{
  "hidden_size": 384,
  "intermediate_size": 1024,
  "hidden_act": "swiglu",
  "norm_place": "pre",
  "bias": "none",
  "init_std_o": 0.00575,
  "init_std_down": 0.00352,
  "weight_decay": 0.46,
  "doc_mask": false,
  "max_steps": 7496,
  "dataset": "wikipedia_en"
}
Each number is 500 + 25 x the weight over its row's rms, rounded and kept within 0 to 999. Layers, rows and columns count from 0. Numbers have three digits each. The size before them is the row's rms in percent of the matrix's.

# layer 4 MLP gate, 1024x384, rms 0.0289, rows 1004-1023, columns 128-255
101:409504512466477539500509486486501529480534536490504536511569486504547511466462529506491464514550514510510525515483501531500474526491497535457511513523490444479460504494453556526506493528482513536484510489532543509479481514520490465521497479520521515511489507497516443498545489511485461470545549488493512484592490474542491493525486495525481494522474488521500505484479519530495512469502
108:529467520536502471501498479493492504462514499485494524515549511477477486465475519507508523507459545490471520490537502515473497529483482475535469516485493553450516562505485564455499507522516500516459467475472485532490489496497518519504466503465551501502514501486447501472502450506550520528538521502516481486493475502546560499470518521468489510502479495494452519513496525499535490484478
098:507510492540541486505467537572517491500477482516523507477506514511485478489546545497501536461516484496469485542477477510555481479481504499508485513451469545491505495467526498488482514516516519447504473477521466511496472492505474534477483508463478530499485487515476523517498532506451510532510526508482529495537464485500524493501541513554467476473485516494476479526462452497463547486556
100:520494562504516533529486465526480557463543510484487466535537500524529493521484530504497502508508493526555543496499492479516469517490504458492490516478468457497530485500500515506461462489505495509477515530515482506508462497495513475509531519511496479494512471534523466491494493497516520491520516522457480475532546462532527496490541507517483477501507478482515488481519511493445477465465
087:489490503468498503514527511478521513506502440509495484514496524510465510524477506522516531534478525523468514455491555497488514487506459525512500485485488467493511493484498464531491500462514489513495472474482530533551512482493488508502504500500543527526492488476527484532507503464523507497482498469494551478491530478464490528557515430509538498523513543512547533517488478471479503506518
102:457512487551510543511494447514478521487488528558497500528546503513547518492492492456472479551473470477498443489537480488503528478485487512488507507434453480525536499502530508500501480495523493515498492486527506469474520511501489501445475529455533519527542521537490494524501470499504456504499508512508476470518442526515519503515511514493487470489498463518430492457481515547551497493486
100:474511500518497503516466480504469525491444500506498473532524522507484481502518519520506464471490508492464455463555507470537506528520511494505523467469477489491556519531541463470541514518518502516500489515491494483449491500539495494467494521501492507505472463493488486466489503523459486515548547503520510517536463494537465544442494586492479483476493533433495512482538495466507512512464
099:473490489488513520509478492521499517476498502479517479465536552517523498468504485468485512445512503481489508503503520511465522465535482487479494466470486500470473540472449490508520513503512508485511511555510478529461515517523510507488489530526505472498519494549491469476493515493502455559436532519503413478501504473478523476517503481486519500507518477503497521467515480515492435486500
091:485502529532516533527501498452475507489508501468465511464515475488505480510514513478512453471514539545502486528498494472564501491482501496464500487548466521489502540481506517473502501524500468463489483491483473534492523467477472505489516470480493484516511493488492544464483480537467479491512505500472487482511501521496515477462512464469530483496484541513539503478485480462524470473549
098:485491523488492546505484533458466514520439505488522515494541509489460527468512485498515483486492490491492467509504456479511561521512462515575471514528530526500515486554512502487475534500513483485498491541521526512487519514516486482496487470493483525530509521492442489470481501469493548517499460520469545512504479513490528546525492449506511521506487493511520496492489522440437538543537
098:480478516516519542506457507522481481495482517481507468496524525491469505496535530459536509557473499462505474519505498486459517470476542509493530474510496484483501494545515510484486458508502505496482499522519463442483522523549477495455556498508488500483523502507461518497526485527506478538473489541464502514537514484471526503504496531482450479528479512478494464463534476512541461505505
098:449474471459529484464512462492504497501498537518462521479501482505506500468523493497517478552449501494457467546512484511490513484489519495500496508506529491518496515482495542482530519456498482493435494489474507461530492465505496471482484521519527470507536512542513484535556511503449530542499488508504498499484469509491482488468509533484506543462503510478433563463468506477468553480522
105:501472483448478518503493531532500492457492465486487553508495527478493506502497501527518462482492503492484524489479508449510495473496534491546514501483475517521469511556475513507481484517493547535479504520482518522469525496501549523484501573531473531518476473487516476507518498515480538472489503502468483513480503504505501496528524510516481518459479466492492477458474539512445469521493
106:500511485506546550499496481474526501491532525489473542477471524535496540489484480522484500498501512509542489457536522465541528522528496461484528471451492506491508526532469459479502483495520493519475496521524514507495464503496527521493499538550478530535467489471482462481525507527512484469491503525501515510511446517516543489496472485531463482502487502443526498539498507508555480505492
102:454472480499417542510448474504522502470489545489517511510507500486482480470492516502465502457442541521530482492547503461512491501494545519468510509495493486468512559538453507499473508553491531546524458527533544485509516475508527515477535498525533507503526475488506474494435482491491499513527519473489504502500519526520476521521545506480513515497478512493450464501504484503448487547486
094:533485492485509512484542495482473497522529494489491502543522516451467500499444502546496485527499464474492520527512500507519480512528484470482518525510507488489541507480476493521495496500496520516501499477479514499482432513469555484545514516464483467502495508503522538491481480480520500530515503503485479519502495495505499484522521525474512567505522485472552441488512438481521475468503
094:519491484551528482453515497520506477497509542519459514517455506512559510514509474504506505494534481534496543489533524467486497525496491499465498516471521537523482493514486537500484453541480521507438484511489456495459473493521516479499518496473512490472490497494530501488496483478494529474551507478499512522485500474525478547501478490458491508528487503480539514498482502516487525522528
102:466510469508472532543498519512478465479470508505565522511524502546460504494442474496504482506524502478500495447508500503523531503517538489522520475509473497479462506471521484469483527515533489507464459499515507464492509521551499525471505530533476523489501471500511518481525450516496446479498528487495499496505503493476497515540533514507478498489514481537467487454498490498511528478500
102:544468502518498527544476500485500514481503456550498488485465498495481520466479488515515481469537449490464499495468511453514556488490477530517448506467491513493522504483466490470487453486454491523521525551487494514485529492481514533577465500519492483486509537474476470483557475486501491508531478502458493521521520508468563500469501533486500520488458482462494480534502491460455510525507
102:523495520539489513507520521526488493448527536499540462480503468510458472491496469502481482537488523526524532519428474496516447503472490530511527445492480535514457507543511485452518496494510485462528490504482486520462472486516579499529479522497527446486515526487519463541518480468509527510532476468516503525521494445496504501511459497515503478474481504477541509468534494486484516518494
# layer 4 MLP up, 1024x384, rms 0.0273, rows 1004-1023, columns 128-255
099:487488488488434501470451516487524547516477462487468530507479516523494494414529533443536518487508510484493527474502511503524492530496469477505479492470511462464501491482517495462499525450483500516486544518490475501466470488500515487519480508503512549505494473457504505478468519516555515512527486515503528479485500499502526464503495497492526497536504518483504503497490530479524486501510
105:503480482525516491502477502507461495481510465532487512498502503535551499540492527491520519468494501426491510450483501497464525496503489498486487515480487507504514517501461542480529555485533503553514484493511526517466471494516510501523469477483488507463494481506526482456511459491486450521499470484492478484523492498542488449490510538460502510536481504507501532537468503499488538499516
097:493538479514513502516451478465502442520473531514538487543474458498486547499490480475496521474474499485453491488504503484511520486539502546528531497465519502459510512496482489478509487468513478524507493512534507526505502504491520473518500522526503539491462509483567535472507513493480513502471503538511548516486494516513486495436478523474468465462494525474486517483525521521475558501510
097:490468513535532475491475529517511518505496465545495494530497512481503464465507484497486472442463501487501477498481486486470540505487518511484469540512527487483535522458544490463533466520474466501506479524488486533481478515533487493516514518472456451495483485508519471469483540497480524522492555489540516459491488519435512523516493543546466505472506502498516501509518460498517534488475
093:497506506475519513516490506513465527542482471461496465479494511493452534475544479486536489550524495517460508511473520501445508509460472469503468474493519523497464472479475535488487472481491529548508479494501495483483460518529484477501521494445510522473472511495444520466473505462487529499495455505487532528563560468476521515513545506488483504514516519470558478481497532484486482517460
104:498495508504475474495525552523456516474523531500491522481480513492488497492512543481518461488474497531496570535520491491467511490447519497537469517542496454483497515491476469522482514514526506458500497537498521547458497484526517489530495495507475485507478479478470469515505428495470482498515522487481551492505516520486482486491562482485536509444519487526484465473503489496479469552468
101:501557568458500466520537510493511554484517543509522511543551466503476500499469520538499538512470514526508494519481470530512501497512541538482461448467484478488477471503497494507517533509478469507511497498536496494512519528518485468487518477451495542519437498528448506540510482480480461474542538519471477522494471506494514528476521511534536499495504481475495479476517497476461473508505
100:495523467547538559466478474502492488515480541493516476482523502485468514472467538493498514517491489491479476515444496518523457488466501479457488491537518518510498493524504475526512519503504474528502492489487503501472485483479486546505450465502504522508472499486551513492520473502510489503458484513480520500506476468496494526556545509468474493499464485505528521472510513467512491506523
093:521515498455492483468499519441518479519490453498469509504507535536501483485514505501548491528467506520505504543545448482473467530506498497506491475493510463488560485461500477552486515495542517532511498479520502472523528504480483499536457494530501474493500491508495475495464532539503505480499519492560507482482501540477491464510499485498546459532486494478497480498486493484518437485504
099:506508517503510527515539463528476502484505533529536470463514470502535480485450496497484468480497507472506486548447491512489465444500541530492487511511493469467514458527489501502486484508560516547504517486501478468469482459484550481498503509508477503519515532520506450512503471475528552531517457515506514526513490509503510490482512492527490503473488505525515526489476502495499543518541
099:529505497497515484502523506500537514522541495500490518528534518490480501490503520507464455483500487501518530528470502463476510550505483474500520474521469465480521500552505528483461465492489513547506475506511462527470431496492520449486499498495499494505500490517521482506480514497487559503515537490545548520539490515524485520481533519458503539541466494482506510502473511515507490500514
097:488526490517523499479521523500474529482490553511478517512447495521502498458511479484501484502464500539474477521478498528498522478501519463460495530522483519507480502491554493522511503504450487480483483469466529442523528464507512442512517478462537479489513504505526514509486502526486502518527488492487453523489504538508455465506481487492517483485473507489494556514482510500483495496503
105:468484526517518496488432506499471522516483512485532512537499526527527500506475504474484512515455466478487544490548465473515452545490487461482470492489509516494530504510478477466472478486490471509481483495484512534457520532493489485492518482559489488461507471513549489521531495489514485533518550531502479532496472500506500492467504500511489564519508456478500470477533459500542546474535
103:482488497569479505524506497455514514518522480494515511483459513493499475508511501523457468502524502510465488507489479481537501472523485466467498518481488529473507552485495499450507460513529531479496494429484513521532468485519485532512487498509463499498527480507474504499481530559520466535508476525546489495520485549478500490481490524502515521478512539497488479515462456555509459454500
103:488514513531468496468529506523483549496481522460500515477424472517505492482527499488475533526463485512529535480504504502501512500528513508520485546497521479476506533479493540520471521508500498496540472528512512516502528481537491536529482493485500492518484526498518480512502485518531511499511516499420516471499504505504504511479506493460512478447515481486489494488522549447500498517478
095:494458473477477514514516522477491493489491502412508501510558502495490457505490519496449524510480501488515545482494507466539498538510554493478467528455517493485496482470457522542474495526481472496484497532528512484553563478480467557491450531511518494452473511481519458473481464533497521497506489523485510490495520521483543512499530527480505500523501493548506475496464498521549450500498
099:553529479465539498455468467544450466496476509504497510516465549506481548529501511500497511508514540491518476506539496472502473518499484530484472514454520530478515516505502510488505482537511484476452519529489442524478480515500533492458486514443514542529479445541508457496491541513522505480527508433570532529465494516485506526463492542525467501494475491476485474553478535494520465487514
101:514490519496492462482496518472487540523519481517498512515505502471480474470493494458514498513487480492553485459477494500463514454463546483507529505530500454494476506507478523522471493487517469505517489505482456538480444522527484483521520472492516515467506545546508511483526487461460528482463524496479523500501495470470522513496474503477528492493552519542526460456477504519497479512501
095:481490528492480467471505512531504505490522493462535483501486472493466524476493500481481519551568483509499520507466515471507474487502471534473487481485506508510459497471447461450489535476449490535529522522525509530519480488529517465527511488460532520489479538511502485535517514480499528518474450513473496572449531537488511517513478459446528508511516512514556512503485506483501496531503
103:568509474478490488435495469516495522489494496534494516472475482501496490539467486547478488500527497499488492530502456474480540523515478516487498499456468517460493441506528511494505482520490506528462493507546542470471448513502512504467515493482477510498533541485483515521453503489526502520520488498470520516455489489494475486450517421528475498527481520512481516537515529534521499473471
# layer 4 MLP down (transposed), 1024x384, rms 0.0231, rows 1004-1023, columns 128-255
099:562520497513493523495522520509460515493463496523520473479522531473509499496522503494488473522526500454525512542482491515480522499503508539479509481485515434517457466527536497489474509486522496493520489523486470507462490512497453518516492472520544469547499474504481560540498516531546465477506478486470511556516503481528479522502517505494529517497428481488511492513493514470437489481495
100:516490433550548525462522473560506463521483452522495493518474479434492481514530485490471518508545463485447482527463493497511533532523531499495505501508529535501537457477499508460538503513489494498509487480491498470487516517503481498548545465518503512459515528503488482482441530500501498483553499526476510492525517520513503484494491493484465475516544478454539533536523481521500513525509
096:433456491509497507501489447514471543515471454501504511535534467510488475529491500533515550482485514496486511488483495564467500520572523503482512511505457523527547508468514490486490496481515516460494459524532483480504512503505501507520443468477537517489504543485563514427487523464485453517518495477514513466459529502490479455487498465532535451515496531492500556487492534476489480509521
099:503503464509479538463494537524525534528515516500472506475544506506502509485543516516512511521497503480459514442486519510528533525499526508461520507531436465504468519499510448526467503464485502478511483449555484520530500484515519515488555477513493528520495507489529495503507441473522512504512462500504547505523472448489513471506523467513543488522515522462525511438463492479501485468517
093:511476519490440473519534532500530471506495488513483491550523504486513498498537507514461532481523503501526459510553481477504490541533522508512516504509524515490574493462522550513480533514502489476455491478534523497483523464498479519435445500532486506540475513559485523515497489515503501511515524523467489505440491525559503502509507513512491500497535450504521523526523484460535503508512
102:487466494519517482488494487472501485513539479468478523503474519514501519489512511495479494517528527479528502516489493489475489477497498506483499463501560507526487546517486561464487487463530489517459534526501492501475481478501499508477547462511524511493476501454471489527470531497523458511504498536496491511505476513475524498475492481504489471515512467462500490512489477528536498509510
104:491437498527502480527509440500485494532465536491525502497550519505498511489460488494493496505487484538527519498507542518480465521454506457465497516480530509457505477507479500519555512498483484562518506474495514526471514482513509454542503487481467497497502518484454473514511495545492514470458541473528478529458545487493514514491495504459520523517526535480520519481476531496502525503481
102:522505496512514478522516493460499488508472499490470483456507480522491486490525447495525515514452472521491484517512473472517536483541476538505532525493475527504525513492473492469579486502490524533490508513503488500536487505464528454524483509504480487527469517507509485482497527538503490520559511500484497478502478487499479510471470532514528496485442548480515498517530510485502468468506
093:479472517525495508492485448531489489493512435478453499484495437499527458524468473484511520473495533453465492486498529516482481491505490459513504499501517497536476467497504511554460511504498502513500449498498508524507505525514523476457549518504494503499517478488504492519483465484525521485567472530514510501491517486505448506504511544522440525534484501502452460511501522537468545565538
098:493476501507470530466526468500508497532494466499491515427464503464492537514489482515508511460501501462500473515550502506502493493483497530487472483563523508487456460512488477524499478483560503458514521490512514492493540509474514514537461420486487504518437446460486521496484508501491522474509518497452518495539470465504527498529492482482510513492479486506517473510510517516470484517542
103:508480517514519549537536533505470535513533480492488486513476505463511494481519515513518539499551527537511532511441502458499492506513534499523490472535537487504490477511523470500494521496478475449535492448512502503491470486520483502517492586500458511513500504488500470514497505519478464464487481506516523467499505506530481492495480457486520498526496505500511498516516520470512488465478
100:501468488498488511529514510524495527503535463502519560521498500499542498507468515462509509510529508550514506475478485495496498497519505461466469557494483481504467502461500511483487468556451482473547456494554490510499474526485534471521533515466553483534505539496470511488468463525515512482484507503489512482492519512493483508557453490532480524504472488477516533495518534492520494524475
106:483490546487496488505512481506564522521499502522470480502519487480472510516470485511461513480506527474478526491486502478485444511507487485507499478467499496521484503439490518507492495488512540529529520490488496519534522477472495499525471577484511479487483519526494480495508525492516486503504509527482500525495486498517454487474507501511468509459474465527480520509494561498504501509498
102:510520503541538491509486510514435489515539501480486506532517517482545483500509491469497500507467540511441470535534489434512469472476525496505490489504498483515502522471443496490452459497510511484494451510499486546515456496461486519492525456502528526531482510490472508488457524496497489515518519533491525481484492500471517507507498531515490492499523517520509486502455521509516482486542
102:500485494482489518520509485469472516501498553462480536498499541510504455486505488559515535544500482486491506525513474510436519518487518548467510529495495483510506551503493480468531501495561515479449488511510479514480489499486488521480491491466475491512510519509464523482546472511534479505485478534480542460521532530507505527500520530494493496462522516502472501453478505523504438491486
094:529485544546497515475520474527507521499479510523467449488439507498474513532472502506526473495465452518505491497525491504496514471491456499515514498505451507499488521537528457482496518511546511478504532494525511511476449464510494513493516444496523543507540482502519499491439473476524518522484477452531479521497510457538502510531469504506510510460525500454503530486493478471503511522555
098:516492469483494531506520528559485511493496526527505504511479512545522550501468521460525514479498461484526518506491500481480525503506499491516511491512485477519510480524472512491479502502522519495492517527494470501493480515515486535528526474500529471486485565463545450528508511494489482491466499485466478489500511497492460502478470524452500502517491508498488531499522504487524499533527
102:516482543492520462491469526547509538466431520485485452507474511470509449486517529519487503499507511484507494507490463535542518499523485529520475454516572537509525526485443499484556539495491524486497478554496489534495491469507524500524460466522530521494522454476513546515474555508527504500492490485501503481501517501481499489517485509511478455553503532508509479475465482500490479479494
096:477499543491492519513515460564499484486519484486512529477495453517486469477498501472482491514518495502523467472534511490506486487514492502471515503501490485519489487507517489518527534495509528517484462461512506503552457506451476520478498502488488530477475502562512489499491469495542498492487525441455572476495485487496454527482537515565481470473538497532499510457543506508513487528493
103:474510534495492514496528510516516486493517485544499502534477550492486431498481494572505496480492505487476543532473494474508475522525492519537495465472563530494454487512538441538549505498465465507529501473499526544522521516478489476490508516486490462484469484498538455522481497451484476479519524496481526514526472491525476515475512481515497506494495515489494504479523518486457511472491